From a checkpoint of a small transformer trained on Wikipedia: width 320, untied embeddings.
Each number is 128 + 32 x the weight over its row's rms, rounded and kept within 0 to 255. Layers, rows and columns count from 0. Numbers have three digits each. The size before them is the row's rms in percent of the matrix's.

# q: layer 2 attention query, 320x320, rms 0.0563, rows 265-307, columns 0-159
# k: layer 2 attention key, 320x320, rms 0.0616, rows 265-306, columns 0-159
q265 123:114176122093097102132175105121098167109219155111125159126104144094121129143080140168177160052176217117095160133138205160126166146146182119148144177065097196085131107090095080119163099157107143114142161178152129113121122132106101129170097083144097082117149095092080078130140116131149211085042089213087110145165113087124138142082119118128153109119137082114077153168128088136178114097105111132059175082128156149089097105148149081143158114136108156104113154170154133070139120144148094
k265 136:156158177128131128127142123106170127124164145106065116153114125117128149118131115107096136150114120135118100141168143182152184131125054112122168089155196128103136103082079168187153105098102125166144172150147117132100128133090175107191122136129182144096143068114138145095125134106175057138164079140121184133101142147099165181134056115126133097144103158126141145102089076147055070125101115167136087148109106112109096111113123132153094104156166154145108123121143080121099085105170164
q266 131:134128149130175161146101136091159176126080089100138110110102100158100185116180063131238120157154109099142148103202161117141141141127152155122074098172134150094143108114113096116089138148078116122086169110151110164148088125144098114123127128140148140081104156110123124127156056148098131139118108115126182129107165148115107181178115166192118092124199114091191129069101094152166163104123074130199157112100132170133143178017117095113134107129117151076165171124098152126163127124100106
k266 133:167159161162110113074070159128149109069117153143077098094106081152167092116126157122132094142143157155086105137087134086086112129135164180130097180098093105187166100181161140092102174135123122134161119197100104075049143115091151125078179103194162135088154081132140150128127115071145123101159123100132136089200097162156121085171173080113078064121128101147110140144155151142104159110135145161165091111101161150162107141145104130133069107108119165048131096151157087141115135114156147
q267 113:148145166111152167101121124166131181061117143158135148111120133126125174136115113174127146138129041180135064079104112083071099111106106155167123120113153111186107103143106135107115139069154196049166107146167145132088192115150134175103182060114142084163131164127102144133112143140100157122097135125138079167138142086079102087106140164116111150144143093173142093161081146180074141131124110140142134144153115161158138179074083122103146081133110137104111111130157093139175094155106078
k267 119:101105111174133118130172219055124123092057216096156130130113156119101121153127137147155107115093140135145153094128088128112118159104119150052096129198148127133102136158169170172141150130121113137126159069126088143137163144161095114127099141116171134133148107123168072139110075147119105165137130106149181129108113175130168179136130113183109050084082108110156096094133161142178089135089143103134115155162165102099110175105161064138138202193132161124132081179074126098099109095145153
q268 118:122141117086088146094116105152149155112097114128136146111189075130132113093180147149052109092099144152143100116143147196112162142186130140137121172096132123099116150078141126151117141152128108118121120146181081106116104125101112108091138091156125050166136184119111082157143152062112124146127115113082103117138160091108105163090082132054149169115115168069104096121116120130075056168120102039146154124108080061053137145159080123159175071113103123112138122124122136109118155107105117
k268 132:114097151118090100188090124174117082105112082126119150116111141130119123098050067114119119149157123106120175131117128196136177124074065111112096139131145156138094164192174183141132096082097121124119145095128132179139125109126083103130097167148137157073095141121134121064158085155092137169136182157152130143145123090069174203139113159201148100134104183152139100149096102154142200142087113199098096174085108163140172191182157128058092095113081132200132158128069150106150077186116094
q269 126:145124163119110158119126126117163146167148093107076172189116176118105082135149104173160042188174114104108124160169113090144065104134133114167106111128114137080140172113123147117095155085138171086103045094120114170110071147177138118119157156157121121070084144106081126146095118123106145125177136117184125154127151131122180093081130142131160074188145108187155087141114107212116127151103137124151204147134141078139137159090091136126138115144146111141076146127143119120152099079154145
k269 136:082167125122102076147161098046128114122079161175126140206133048181088167158167122099130133093053136122149158135116155153097095097116118153145150136104082127110102133102111127167146117157090105132146153158120091115101176162067156160157136112113071167187170123130171144137159163109133111087169103172116138073095089144159127141123109137107093149071112144157119143162068148108183131119195073153132090144109130171137161131127123121161114193139112124152171168122117140147104117140179168
q270 119:163162077110084082111116173141131106080122105155138079091123084139145158066169069186135117086173154126111108113093089112143100130178164103146048166111128148163103083186164146160087118162122130130085155195097194146167136126136080103079150179137091167104177126124174153169179125094079167150137189123072100108174139118086138135104146081095164138109171167092137118150075127129110185119131085109102110125145129139083113143107180105140164125111106157062130091120132155101099114094086140
k270 124:111162109163159111165152129119098078138137076145114088115098163101108065171135112156126123162140175085190109122103131133137214101120097194113159123097129088116065165133092093116141115106152155086099135130093085149148077098147126198133088162152135070155128150086118072066079137169150124108113136146196094038142136116137118165105121126147129144171087091148067150092159156101152106123074156130209160109127159104141141175203104062161148097130152159176131097164124128117161159134164153
q271 124:179097085131107142076171111142167123185134119133154101087098115163170133080134141116149212134123132116133129143113111149215182105132187129085091160167085144171055092096183109083122073152155124131138138170119158078155148073120122174105092126119122151158163133168150175127111150170105149203082134154076124157123114159141133072133146102165110170158148126084090109129113156116047117118118044149089173126143110152134119165161168107174115069139135150134138108144062153117134116099136076
k271 136:083135110156118119111089103130072108141175141173141102108151132079125113134143120183084156152133132156165121142143193093161165126136074117139169131187159152167117098074116092125172098141175136124126100157173112154181084071162058144129116111106133114152111139152106125095117115098145134056076102155163133086143163155107179101101122101143147162127155144104158177187137122135169150124096144168131155156076114142119192116067076163134157086109087116139154078145153122105152178126078093
q272 122:095110151064129133081149104072130115173085165118106160137119169099133119099124056193120069106081119096166145180118088092141079125101086119140113104137194083106053115164136166136102131167142162049161147103104101136141100134115140106208086125166133124122130126128135080125158099106171176075113174083066196162121149148160144095086144144111101039145096086125186136108140122122139077172173106144097069138121161086136113118119156155170075104137108157160182122178127126173126118148163164
k272 134:139131127127116126166174126145111136027144133123120101183097095126060124151157169091196118110144169152120134168125123110094108096113101153140130110084116149105114180171179073147167080140135146106161134164068118171110116151085170057058125142127136135123205163090133158130135186172119084113151084129155167156110172124129084147108114104110132123119135133119103129111091153095135101126160152116114120175182099171135129082156152141183146123147131108141062130039132135147080129128151089
q273 126:102071149137069149128085179096146101114111119091130097138193100182094142125184104145143163066176135170142176197129152191079182126157141149143132155102121142110128182175163123094138141146138143131109109163098072151137145135157105139120087119080092159108164177161158074079132163153148056126165151147108119106146141139059177128123109132125177142161094084124165111133118115158151065111156109097134146130093131121069140077101125141075109135170140153134119125162199127105121174112170126
k273 143:094199145159147146109155110154117118142121136121079130136072116150125163116148094064137072118143118120110170138145086062144118146134072104074130152158150155163104146108125131105130097128093091135095156143127192142132113151050106121140147171075182111128120086163100112163173061142112123150132135086181173139178139158153107132140155131174113140091188178203067140165139101191105165158162165128160120120136124105117131202119144124098070158125088103120150163121119101180086138160112133
q274 120:094146080134075141092137111108108108127177168169201121101137134078176143137133140119117095089113107142038129106097099157102127109119119181127121097145240126076101086090092125104108106114101108153188118167180127087095143100142060087125109191106155068180097140139141135074156110179162144170118127132119134145119144184081157144139125119142109133105131177096065188161155113111087114101111168134207130115132148128145161096107161153127106058156165083178154147135070092152147098094133079
k274 124:172077107071126084121141121143086140099092099109181095148123130133168137099096133110104123163118144155103088146095110109173149152132110073114150191204133160165137130143118126186187070090079074135106200141136155170140135106129154133100156143119147128056151136139150160123156103083157138079138126127124140137181089122178104144133145145114140170164167181098153142160167157144173142059122120138080157103117130207121162086107150186119159117135134075087139179130131124124113146142102055
q275 110:161144147153119102129165141187179177121076127126190124086121109205123102148163107077124112092114105173092076104112191117110100166089145160147087104134150145160169146148156116167165176138158137134157156106134137079173116118187128078074150191132081157118134130145151165115058081147174181162122095105217133115149156133083132155137105095133090119095161123152085154133140077107199127160110191137184147061114134154079126139069099138158112207137105093166079138118084136106135162061189151
k275 121:124080057094149160133104110081113203125173142131150118112099078110232126085080113187112082196125129139190170133154081144130108131128148096128111190144152103132090089163124153195162194053132146144073118132144212119084125067132086147136119128167187157138130149152159162090207131108147075110097137122133149117152097124117112155109160155085130164100128128081127177116121115146117137141145190112149152128112175115111144139136078110144133076099133152084151189156164164141157093167050088
q276 119:100187147114199089119116142107161157122170125122118122140113124146049136107101097171129151089158127073152113075163112133140098117103136123162137148124110095081121149097093105157161024119133137063164135171141152093118108149106152084172125119153169114159141087111152131114108141105125135061107176101150151144133132126111093085091145097120148109099118163135103115095125180063093102146141186101131104091094194061134139076154087143094132105114161143160183183147189149128157084104122132
k276 136:159146176092141105080136094139141124122159063111156124128134135101188152158110187060139205092093120123145086135161094148105116142149102113126136148163184154155099152035123113161107124123125169185145191160141138125119207105094114118090131131129155125094142121060102143139072126066121100092156122184155141117088082112136175142094086091127106178208077110192150092089089169124112147117099069123101065173142107094127144091128118092180149127121128075146102069100076170154132076119084127
q277 122:113084133164133107082125120126132143155179120163122135108147131113168130096081090166128148121113147107135125161126098110157133090081136080150126158160147110068130121134108126054137118106126099103092184178160063107075127109142119114112158115172135094146136195174178113105132169129137205138088137117116150126095166151168146111184128107160116107135161159114138123161166109193149169086154141126070155099169131109117161131126138102175067095125176142191114090124125145145114123079091127
k277 144:133122075157127140175151168115126151114070183171157132219145147086097107141136155133145131056112139161139151190057143113143082208113165184139144078167142134135061139141094152110174144149089092122164156119112133181176151095180125095117116130130067124110139127112129161126096106125145101155089119139115103153141160133173091186100098193104131127107076110099086125129119135102141096160126187143115114140133112145148177120144123157130148136199125136120102157149186144114091113088090096
q278 133:189098114158147114137187147126141144106129153115108135166097120117112099095131086129135081137109138111106081152109152108100086177111140147140137121172058078083173122091130118142068132160102182148114131114112162178156122128079175135149150077125168184116104121092117124091112125136083097112164104115119115149156116113161170110144175173133086060147132125186202136146120122140171145127089138141168132115154088081173119197098149104049159139150132074160124202113123107117122145146098213
k278 151:164111100156178081150132179116201130114077104086136182131109104196119164135117161143174137187138138105108208164177099068114120102138133130139172099095134074123139124152113119084126178178144155133203132148135114079105161090102130116109118064084085119130144115112100112138142155067157081080103123137116108139152096146134179065102093087071119125125122173134142126164148163079105090097228133162150095126114157160198027101089089162178105198060131171133121114148165116109169127135150107
q279 115:174104130079147101111135125095115086137133195137121092170141169107094115063161106141137062130127169109091187110106167124111097152125150113160199084099165153113048087155133100144136128172092130078115163136047124114091111112101148122140125119132122101130109145195133112159152130166131015101133183133092138112141137110100161048162082102090120098118100114106146105087144048127160105134138137101160110031099136153124130132102126123144120106097198114153168164116096193119093102124159157
k279 133:118157072104095117132155094136255102077067084121154168095118122173122175162135125103215159141125127099187145128147094102123091106138132144123093125153108130145156118136152115151162094127102109183166166148158111181116147160136100060093113139170106073113185104122103132131129143063116115064098118124121172159114120181141060160140156142152092177161090163095100086140121149081157108101110124141135096166133103179108068157072156127188154190152123136123146092146132142125142097089103137
q280 126:168116104141127143130146174099169162093150142113114162084172036170172157115147120140128115162159126159132140052134123135150126125196179170099092152177127231169089148093125120071117149190137119064123149160164116138152145156116188129079119163147094073131140142099105176172143103095108184116141111118084140124134160092118117188109166147155088060121132122055140105162169108085125106167080107110151154130134064043108115165137163159171141184174163092085129097092124162053117115125145152
k280 149:152152105146157102106120100134067129111111142114079099150108117119141140150071142139093092119124134101065131113155160129169179149159035133152072143145131094129177085170120175121099162115141144097084083135123148088130102077187074151132138136175154165079134150171185121138127115172123116182180089152209135128123118127074136078128116143115154128159144163160123124107084061184081113117105131128183102118056154112133152152164078109112174076112118192128092079179160122091138134178136151
q281 126:140086089150185121090099170142122127160125096155154163115145141129065116142133143109159114159128078142111176167128137120114101113110127088143096147087141062164152134124088098135166125127149126124091077104139132115167049185100123120156185170117119195144124193166163083129199107140096074106161135152088170130167104194080120078115138163197086105187137115166185115092095134181129163104136150146201039117111164076136130138051102101108084132112127123148098147146117125153126097097154155
k281 138:100126155102122150133123135114159108106106156087150086132108180135131087120197159110137128107107127092159155127131152099110067022151193179106163129018123117145141137156128080135102197148104140145115180137115095134072161132058168110127083192107095131094157142078095143133144149119162168136146167120134087166188151099170113157148148119075118155155177125157040168174100163120191122092122112112143110116185134162135147097139129095139165162132158160065111125111188173144076120089099110
q282 117:185115077118153163095036142121115153069108162155115172144130108088093189149117107108148128179145124145164148149120101117116111159093083148140127147084124083102069158088124104137175104114144131105103109173105112105137083160149162087118191163155067168057178181193189149119077158125073132115092131156153127112143115114085161043202137166091135121122184132111154134105101126158089166106198107103136127114146146114193123151109046130092107118152166143141159198111112120139131133174139147
k282 133:104156084100110086126151167108150116108076182149161214192101140168135128169119137086090150067194118133173101183151145101065067094143167178121105108158074134088121169104148113134156106185113098144139160050061098064119130101115209136101052126156074097099111093097118125125082099128195118139136150102153148110124183088177119173111161127140050140150106186072131141138164121141137127116081133119128090141155145111161161164158122124167112163100118135169106092142115134198150118128138170
q283 126:140156126172166170123108087074100118117093176101122170165131078109116095132091110148126107156084068116089071117145101083165069153076152124202191122113079105135107167138060154132093142126129131173079144124092140134086112111181159114169132158076167189134089137097174136100145147132126085102118156147196120175181137120175142092144103134174150111133059131125210075143132101153148121091077058169174146095135114127139124125193116104123126158096080142170053146081144126195103094165150101
k283 131:107115122113108107097108146100167089148112135136077152097181079113086115144159161100149128156113118149145104134147120138128117115122131137170098090189147144067194138113182083129187136151117111120151133116125149145148150135072160125055095108105134112221152156094111139154191119098094076148157091040136112174097130100222169098130127125098126107093095163110109129109147145138151133130143155138116059119154164165156080069121157124084111152173138082118146136120115120081147131133106152
q284 118:092119116149061110127128197129150096214096117073143066076121147143113148132101167078139094162171204140115079122123079139179124076122122178088088103138079133122109118114186056122142145130062125147152123154114095139190130130157151125179118141166161122152110165160160152142185204115147085137081182175188149179122134182090173072126157146095146107171151129109099141131127088156101099086139098113073142091075134150116130166157110141138123163109073152133156097095165130117143135104189115
k284 123:118181144105138141160166152162157105078184067156113180138181073102143121075108140157141133097160142110101155152107089112094075185113061089146137072089156169115088125142153175112129104186124138139136123159160149108161083119089131154095123100131072169120125151134128073117142059192168102152099093123108169094123126166144121093096128098097127155121112124099159154107143159189108132099105158127155131177147162110080115074122141110118117095121149130107144083162043126158139189111131117
q285 113:112144097091134155085153076144173070133131161149138124160178166179153076093138162108168108093096178086117159079074132132110174127154154149137149134117147191132139115120115138072183126109125144156128112145154066104151143139143109147123098155180132133123137150152140102165133141164133144101130167084097216115062149118130156118119129063132184122111124121082109140161130115079143164170188107093125208131063137108086160093165109134150130140112101044128130115064119131079128124140200186
k285 128:112128149073105188164163073108093165136142131167119089164148119152146125141151129119112136122141072151053146110077141185159128119147089187113066123149119149100110121148127159126122107108114099064116087096110132175102145170126095094110140135148116173071085133128111126123141143138128059144100054144151162123135151153098113192116072181090102147151156156135118099176076115191120113109163111143077142089167112100052121089152156170086087099196086145140122184121102117164146147112076094
q286 110:115108139187117135148062183171138140156127139170098133045136157185120166138130090129112132152134142124094126075122118152171169146149152152090102127145151183181169125144115104153115142108126087151127166060148095175151151162148123111084111142141136209083087096176133132127111115092177131118099123092191118094126143134118054129094154081115137150136083131124135135116159120085181135108099102170137165091166125108149095113126072135131141122149091175162110074116116137105152073135144151
k286 119:120165088091159168085156086149101132108119105088127069102064157108117085124180125148166120190142106136136064133154077128072144174137152124208127085078099059144178127175148158104086157116113094024098107115109161165074119192171137199136154110148052165120118140153115150072134107155115187108121122101112121077127128148098109085126162152126181101108083090141100139090108044126123149139147179127119126120159094099168084055075101163144124145144146143032159080124129101048133112126116145
q287 117:127117198140188090183109129108117160136120144048109118068141182152135152121088133145118115127165075082072100073141105142066106139128163182111146129086107087133136172172123108146104097088106093078158086029140130140084093135158158137100161121171170111141120164137125097097110106103157087071120108138100085175074137056179083147112183126124115085085076126127148102143144065112163077172091108104117109126076164159114146072091081193089152152098116126133144156103148164131111122156128153
k287 126:128145178107134106126147124141168151128143106145100146125161082171145154059119157104157104166081124162142147130140060114083164180145112133148203085148142086155145085120199145090150112138148173115119169114128175202090222189136155092136150153180158194135166070071118110175113124102142114152158075063124138147069093124099111170101122103110160129134040122159170071072129166111155100129144101120074108178238067092152111109111127125112110169116141175183103116168088075112094126138111141
q288 110:157143126114110058067149084176093119119110099153122097095158128119158066141176185122135095141167207142093185097102142142111160143107156145145137161146115174087087118120108171162091170174155097080074083127128134125155101157107152146138130120200141161109099042123141152109107129152115140100145140129174134143108155151131138186098172135141094079192173138101131155140117089163119160110085153118204149160087118077157151095134101075160166168122093151122068119133163131132175183071048170
k288 121:106162121109148092115111094122181122159153137184141178101084099148130139123126085111116077173152126055138151177138095140143115049161104113133112097109084088168154119120194080128133199122101145125091156127168134132102122147088095155154119108111154139162200127124117112113156088112155099163144106112148154057191118158138134185205107114077148117144156125159095156134139122157107061113098114141142137107142092161159172117149121124141128119098053096109146158128126072155086117159169196
q289 118:080097151104069134127159126170176173114123196127124137129061133181183163154150177161087161109068135113149179086166103114076087108110111132123154189135129094095128065128141191178148171118093143055189138160189054137099167154091106091062085110142106196092085141085151099180133131154090103145066092140124126125144153135109127145124144169129133135150126143086069110124122138105099070173080154142093163131169094130152094157127153169058140084127116114069124101084107139102160109113095080
k289 125:112100128123153140129078105067126103124103112147164098189143166183127109112126173134065107153179127197141175118047106087144169145069118128117068179182141171073120132135173148128150160115128130126109086148147161117118134097201076132111185125118129101108139191078154160081082110088107167152132121093054179098159105148116146166166112125139092133104110148173165132151108140158179168161143130106114129113125097149139182168123166142077143146150132086068184132145087130189151122174089153
q290 116:143169139108072198116103097117172149145104130139122125121116088183128147129179173136113123103092122141132131165100130101194163097138135124079104132140148114135140065087190103144094111142160068136145124061113090110083140111136107153051103111165131172076093155126129064138110159136098130157155117156078134106165141122197104123143079051135084157162153137091102128097103140150121126126175198107125069150073164114082120187161197071141101152103129161148151043113121147175116140130146040
k290 130:147046098138136103191115070108068118120196112182158121081123150112084121170189146149097151136162140109127143123142137153097151086131112157208150210159149125073156133148122122129123134086181133121109099178126127135138050098110097095192154130141098111194084145138102150122177137121112153057107155109101161139134134128112137100106178141158164095092145140145085144169199176063116216095119127174127175126085131151181118130087113167069144051130125126092176114044173114063143182089104158
q291 129:114120144173161141129149175170124131146133115124087134054125162190168128150168160088064172146193129017150153182087122124112129148163138100156091122109134171144147082141151137145115138085165111134166158112180084105150131164168127113100131136128112133160143119159129101153129172139142148091133107156204114115109100096164085174172117144143143164137129159145113132145108105135107149172089088161093180108127150123113177114143183140183106116118142096094118121103085156124128105148099106
k291 147:100132128160112125121100086125103105081086179155146122085157124131129130131088107165088078116092096110182147133069135153136147108041170138138118089115127072114189166145096177124096169134172137106063140068134116185078139134164112187152162105146140152103137168120108129118101107107123167178094182092143144101127142112187104164153093180133119114148125137121158152115144072158150140160185215099153160103152085153120145154084142129115160138182078219088197165135084083104130120120121124
q292 117:134116140123100063153089141100124092180151150162143108094134132124195085095112045178120190081082139062106181136173137093105121115160136084103108112097157129123107169135081197076084163075159170165162157090148144106132126112183107134165139203120101061142109188162060137137162179132084158110102131174141167145113083151163152183135135122182155156148160125168099166126172152136119145138125143107099145190114197104165108113120156155164120169125114173130095086159153112163105146149171091
k292 126:103155115148112139156182174151098095076099114140132091165151082085128048132127119138148122104119145082154122103140166129122132101103124132123165086116128136057087156121069116135120096112161107096113190147096126166147067142122159094155078170086145179107123154132157151082117097146165074149155119175124079130111119082153107204115087164132129128136155205096111092150126088151098113186111119151105197082103128131117171146102119048131147135146120133115182179077163125168081091128197091
q293 122:123144169127133137102129128091104099168159133140144088109122088116121103104171133110097138146125107160161166106123117073080077091078109107106123145135157158122116117132153114092174146075156104159158128139162120053117107090097138125138116114176083114135146139137135128099154083118126069162124101123183165116104118148109200127130084065136129154190163204093096082106112107162126140147184133174158089101107138188154118068145135166114081107150175105141132105127110173143079120126123112
k293 132:126099087126093157211100100115089126099092063153199068216136182165188157139152163164150151092130111110161147149070119103152124149110163112105130150147082142146119125115062127128164132083176098116046124097106135164200086089167062130088130153125144105082097147134133133162123164136068157129112161083129136077167111133168068128076137197115100152094190075129105185158135116168168159107148145125106106095145180133112149149113083099156152166195124164107146175169122124157122135130157174
q294 124:114125116112128153146130133096139121127162128103135065108116195162086095081170149107162087129136111094136192135159068151116187188159216123159167151149118112141189104188108164141149128123119128134130145108124118152115079163100110093126156140100145113134113142115121114097126098143169072050113091105144155135138170117170153151176156115106091131113161109125144094157147072148136084222117117108060195052102153160135100069101080117094171131133107135147149129103111115121134155132124063
k294 123:111156133154150130178137113189127121107105109098100127100108136165088104136127125150119064127121128137108160098074134091043105136128161132148164117101171156117102111148191177102134092104151098140050149147130077115103158224122099173095106084152135163106065145111125111118147080083134152124137132080084147145183140102120092186173160151179166140122071173161188129087124116099125166113100142140109107168144086133140127083112080178093110196147133170129113102085123077070133088129129143
q295 126:113146105113139126160089190110177096105086095091130155168141155121129119110143117105164069168111142086115075135154162078112123156185169092136152089181153122080156091118104068140116149142183151147110135142089131187146116142149172134058136106144143137099082130094116089164136096085123143103157093142081139118134097103132141158136140141120116072107098097112169167050091148147135122121118115120135091107119081132142138142128055131085156196125114124104112123152134128147077160145129097
k295 139:130176177191168108099091103157141143117173164141066161061094093117099140177148103102141173086162096190098115095136168155088136081127192169127131172041107044179149102207136157127077172129116105113120151112177113086114139123047091119141148183161150134164152118142121126114150144157084158134129167122079201133111104120154134093138132162106111122193127073165133088140096157153112110093156096096149100132083149128158050099109134103135081138090128069110106148103136151100127149129139227
q296 147:100133064174064123131201163119103094157179121125159137156126091169196110104031111113115155094161170116180206099126151187152094095134145122090149126151111194130038103078098111120188115104155057085152120137130137119125127139173209150101127123108107053114173113130110128102151153120126164177136109161109095146061100135128138100102165061139091113178165130119081098175193123168122157130111134123138140186092139087139158141152174115089127137131096099151115166138126189079152112116086139
k296 153:132132145091138084132086106081127138144132099163125118145110104088163125112128119153118159095090099102117109239163138118189148139130037132163139142196063109119145083106101093106088124111125144157150083143127148112183123089114108088216131118148159080090118129211123118163075090141101129126108129135148112127123147130114218103089116151088110144125161114111100098171097102094108141087164134139093216121094153147129161153105074145183108097162121124149110112216155088134119113128113091
q297 115:141144100116105153145168081124123111149088139139092085084075079105117133115175124041070107139107100204149153105120086139069176151085108182131070128103159096162141139110124154123173141071135188107099169092102103097131075131147129140072131088161128099132114123126139095190123100131133080176157139080178112124195127141100159108112181145162141168153097087181169151072117145117132069119116140123160136131095170143158122119090097129136096130115137145148128119135126059134161086116195109
k297 123:109114159111121135145132153110061161127085163163187123119123107144076104059132110118118122121136065138124166120132183155124066108098055053101139160120125170108161190125160096163125108112160102117090144102178168177117117164109126139123100156081108174173157141093138174136122075136093147116147124056164143125165111135142084120141128104131117083120113110131066185155124130147129161069116091140110123178178120131129145126123127064149126105119095145156146078102119159165089124175077132
q298 132:145122070059132147093125135073130103108147102167111105157119158174059114108125105132133077171061127154133053116142086092135095082157013132158167113115147115178126105142119126095127163133135135092174116189031152146143155172125112177158116117117131166164138169128126189115122154146162139124095162134091155142108137138137117083152184107143141167123046131124156184088157144190163056110133130157099067106164116134150113110128155147108090145089157154170152167124153135187140107157189136
k298 139:136143157107174155096161125152151143098121131162147154125160138103153098182183171071205111122103086148136150135084130067126081155191165121129106116092183173060133120161175067160187086140139145132144141117119130109151149098073139104048098147103106139162104110098074105143152126106115050114125145149106136130078154174144151136052092137127149112144163104105115101162121224033081139168133101135142129198138117144112103033095133142155157109110126097176139075108179096109183169054086138
q299 114:102113118155117168123090106182216128106156167129140121106110150203134114093094191127100130126100060247125131103189170104109119110134105122120120113090104168190171075118124134070200119106104137157120125124158109112153175144123110134122089091102106132165124088151112170154137137140106102135101089069155079179104112192173131061142109105116150121116107122111101101134142169098134163113112133123112160110144135122136103083188124114163157154165185094129122180071108186111152108112118089
k299 130:114056146074082159104106102119067161124128116107144130148139157161105090105097198138144145152076102138171157140143143155111143171172151091074093188207155138143093112096148062171089198162101145118142089093127122126160117115126090126110131083100145183102100138119071186137126123141159148135146155188131104145144154183121132094107143143143136185161126143108127143142098120106132157100134087163097106134123172130085135088071099208062168184117130147124183064176120097083162120106103123
q300 122:137155120167190134110139104162078133135120129109101128098135146135172123156174115049144153162182176076122169110051096161114162101119136107148163138082165175154144135106165140139119181113126176130102126158117077133086132112170051124150104103165106133135118170211134201181161114089137113105123142125106130092065084136093181149108110106124151130089143118100143151172104076131155117125103144164184120159064132147079182143148161139132157107102118108114118072130122146059147197073155087
k300 126:118100174044130178140124180137169073070129103171151143128129174143171164111134154114105122130164069095163148118099089225138117153114136085167076087136061154179084131161094129098123131136084091060100048091106142137093134113156126129166160109102124135096174122118103095188133204109136176169103081146206110054139130177147112138154140163124144135163129173126072112179165105175117108119112107125107154103134090092104126126154151106115047113177124177177165175138129121130151130126105161
q301 116:128131167085088120156119157213124117135135184143134075066121125194118138183166129185138138169128126146198153107114145139167101134106089138157134101138101131067109133146155142071107128133199147101105144132094058101205132165134101165141092134097111133120134096135088133204140098110113180147125160118110100108102109112157085160128104096100116121179155144106123104146103138102114132159138102113097095146098179155166090190110089122168105224139168079103111129072158159137086177135135158
k301 124:128096108153124092163114097140155108093167074112112175158140151116119085116122100081105091163117125093110134055157092142087116149105187163150069145107095116151182085140145175181100179119141130054114072175075168128091119083125134154108145064146075151122122129152150144124083150172139123111108127180100184150093098103119115126114102194078110136071155129180130177071096076147069123144144133129081206128170144121160150165153134153130159057125064133166131150097111129219115120178153115
q302 125:117118175090128159174163121145169101119104127125171128087114164155141139152160094125110133121136087130112106169122155171101141177110168194165193148064126191103101170194192155080147139132108130088116147184177130113182115109144097139165132158140086120168144088181139119124133179081197161068104114115129122122053154082070131161121113149081140092158093143126065118136093094106106085200123149137058176146115117179099138141161084163148093105101121091143144090146086137119139185140142165
k302 142:110104089093141112178132132141114150105197112152136094103161175190175152095120190177131093124140144102176224115080126142120096142123150146124091112123102169158083096128115210138152108070162144083104064094117126128093126123151133121106136108155162124094130162109085119133115122147053126167071062135101121125151107145151138178212135117148153155145182152082198110083049025191115130156143170133131148151142122096081165153128166168112160096166086171066121138177116123105119157118080097
q303 120:135155139216079093113159181065125126161147103120145111150117087165176162119170089104155120070109124075067125152072154087212114090148092118172075092164082164158118126169149131126146108103118111148184156130135075132088121072163148106099093132090144098145200157117144165090193084116168066166103141139093116135136157074131138073124088125123155116164095068142078173138115096160125141073108139136118097172092116148074126132142147129208125101091144130163095117125117159120113129089176091
k303 126:105096138096147110143109131094108156080125100171097165095189100040178048105090154082148137105140094147167154092111173115134112160081128145095151140063104157149082124115114080110131055159158179155217102122175158143135113094116154089170147144100178105173127136104146118192150161168111136100120074143166103159088095155135105115056143165124104100179188070139085167098133128130149128067109123151167092124109138139134130068071114151102125178206130071080196104124137143092083107130076086
q304 116:079143064133155168134182114108195108158174134104101124099139163150106196128151106149134079138136151122151124076168127088095160171099155154146122145147168112093128115209076080120136130111120109094146136125134151101094130130121129174141169144147118144103176063107166152112101078096173104118159119100172115157081155110113137094125201101099144014166085147110117086175118103141121096139095065077087135184140114142122092147170140190086075177148147106077121108143149166090165154159146200
k304 133:134129066071154109156151148156073184166153135128146130153134131172169133110115156098143151130104107192110145142162069091118120199189128144096116105094088091105145072113204159102108086136167109115107108130134159109150158188147124156077155108145158173142094113098095113139118125175128109135142120104122198120127087132127106169131084118082118155130176080147191078136129091052127093197131148136120117105203091100133149090091086125178123123152143131117106139141071140179168154133127131
q305 123:109143121110109121180156140141123155055129112109100144135130116165176148239082172134152095164103129181099102087169143132150104117087127132157104127139093123128132146081153147155090158091108176148098118155192121090078138095159168091116226102108158124115142099087102117092105068097120154115114122151131132117066104143121105124093142130145076164076122155105083144202124204182154127128119068112152203151126098128169157112094118182100192151155114108071091096138154097082131140180128168
k305 142:155129152156181097107147110061128154142132135091119169143209134129098156047120108208158143151101130129090179081071122140136166151164169135092150066155143147160097071070178165104119148166121116138139118131119118101134158136113104133161100114076090147118111062133188175170111095103143131152169101157116134104134114135103174147167119112129112078122129086133222111100152159124157073132144167125148131110092146117098140161114155107119071098105155115065123211180106174129188131129061116
q306 113:092151143164150141158212114049187106141107163118181156099123120134066155131104121148096148124111051137137147137147162176086144103175086106118165105091140123139123116124124218130110126131093154067170135097122073150103156109174110151195142077149107145140142092071124130126133117166147135177149126089148080140098156142151110128185121138132148082144089091118185161085131130097131195154141144133078132109139119207162124168143176146112125140086095149141141113177173102107087142162146115
k306 120:192113108116085133142108149122081118121158125130090052120173117123113099081150126167179113181107143136172084124130151064151091133086139128146101114130214156116124135152167102142116088145106158112158112156163101119146110145161136137089168059023174123108104132173126135136096049119111119116109092118121119218099083132156112127133116097183133104051161112139107102114156112080098055162202128111104135165159135139095104150111183147159133095165106168109171088108135138099144170140108156
q307 115:140102148165107084136122119148062107073086134161098129094114145154100117134147132158209160164136144182173073146129159144137116117145066178140177144174059096103103142153093149130107150134177125159070148128139149061187085141200124115121054110111098167131142134095150129159084115135121125178137093132120145116159157076096092170164135110127088112126116094143149131147201168107158114140112112083098141122137142108123140174120156122121133142142070059076084122108147181141100118109106163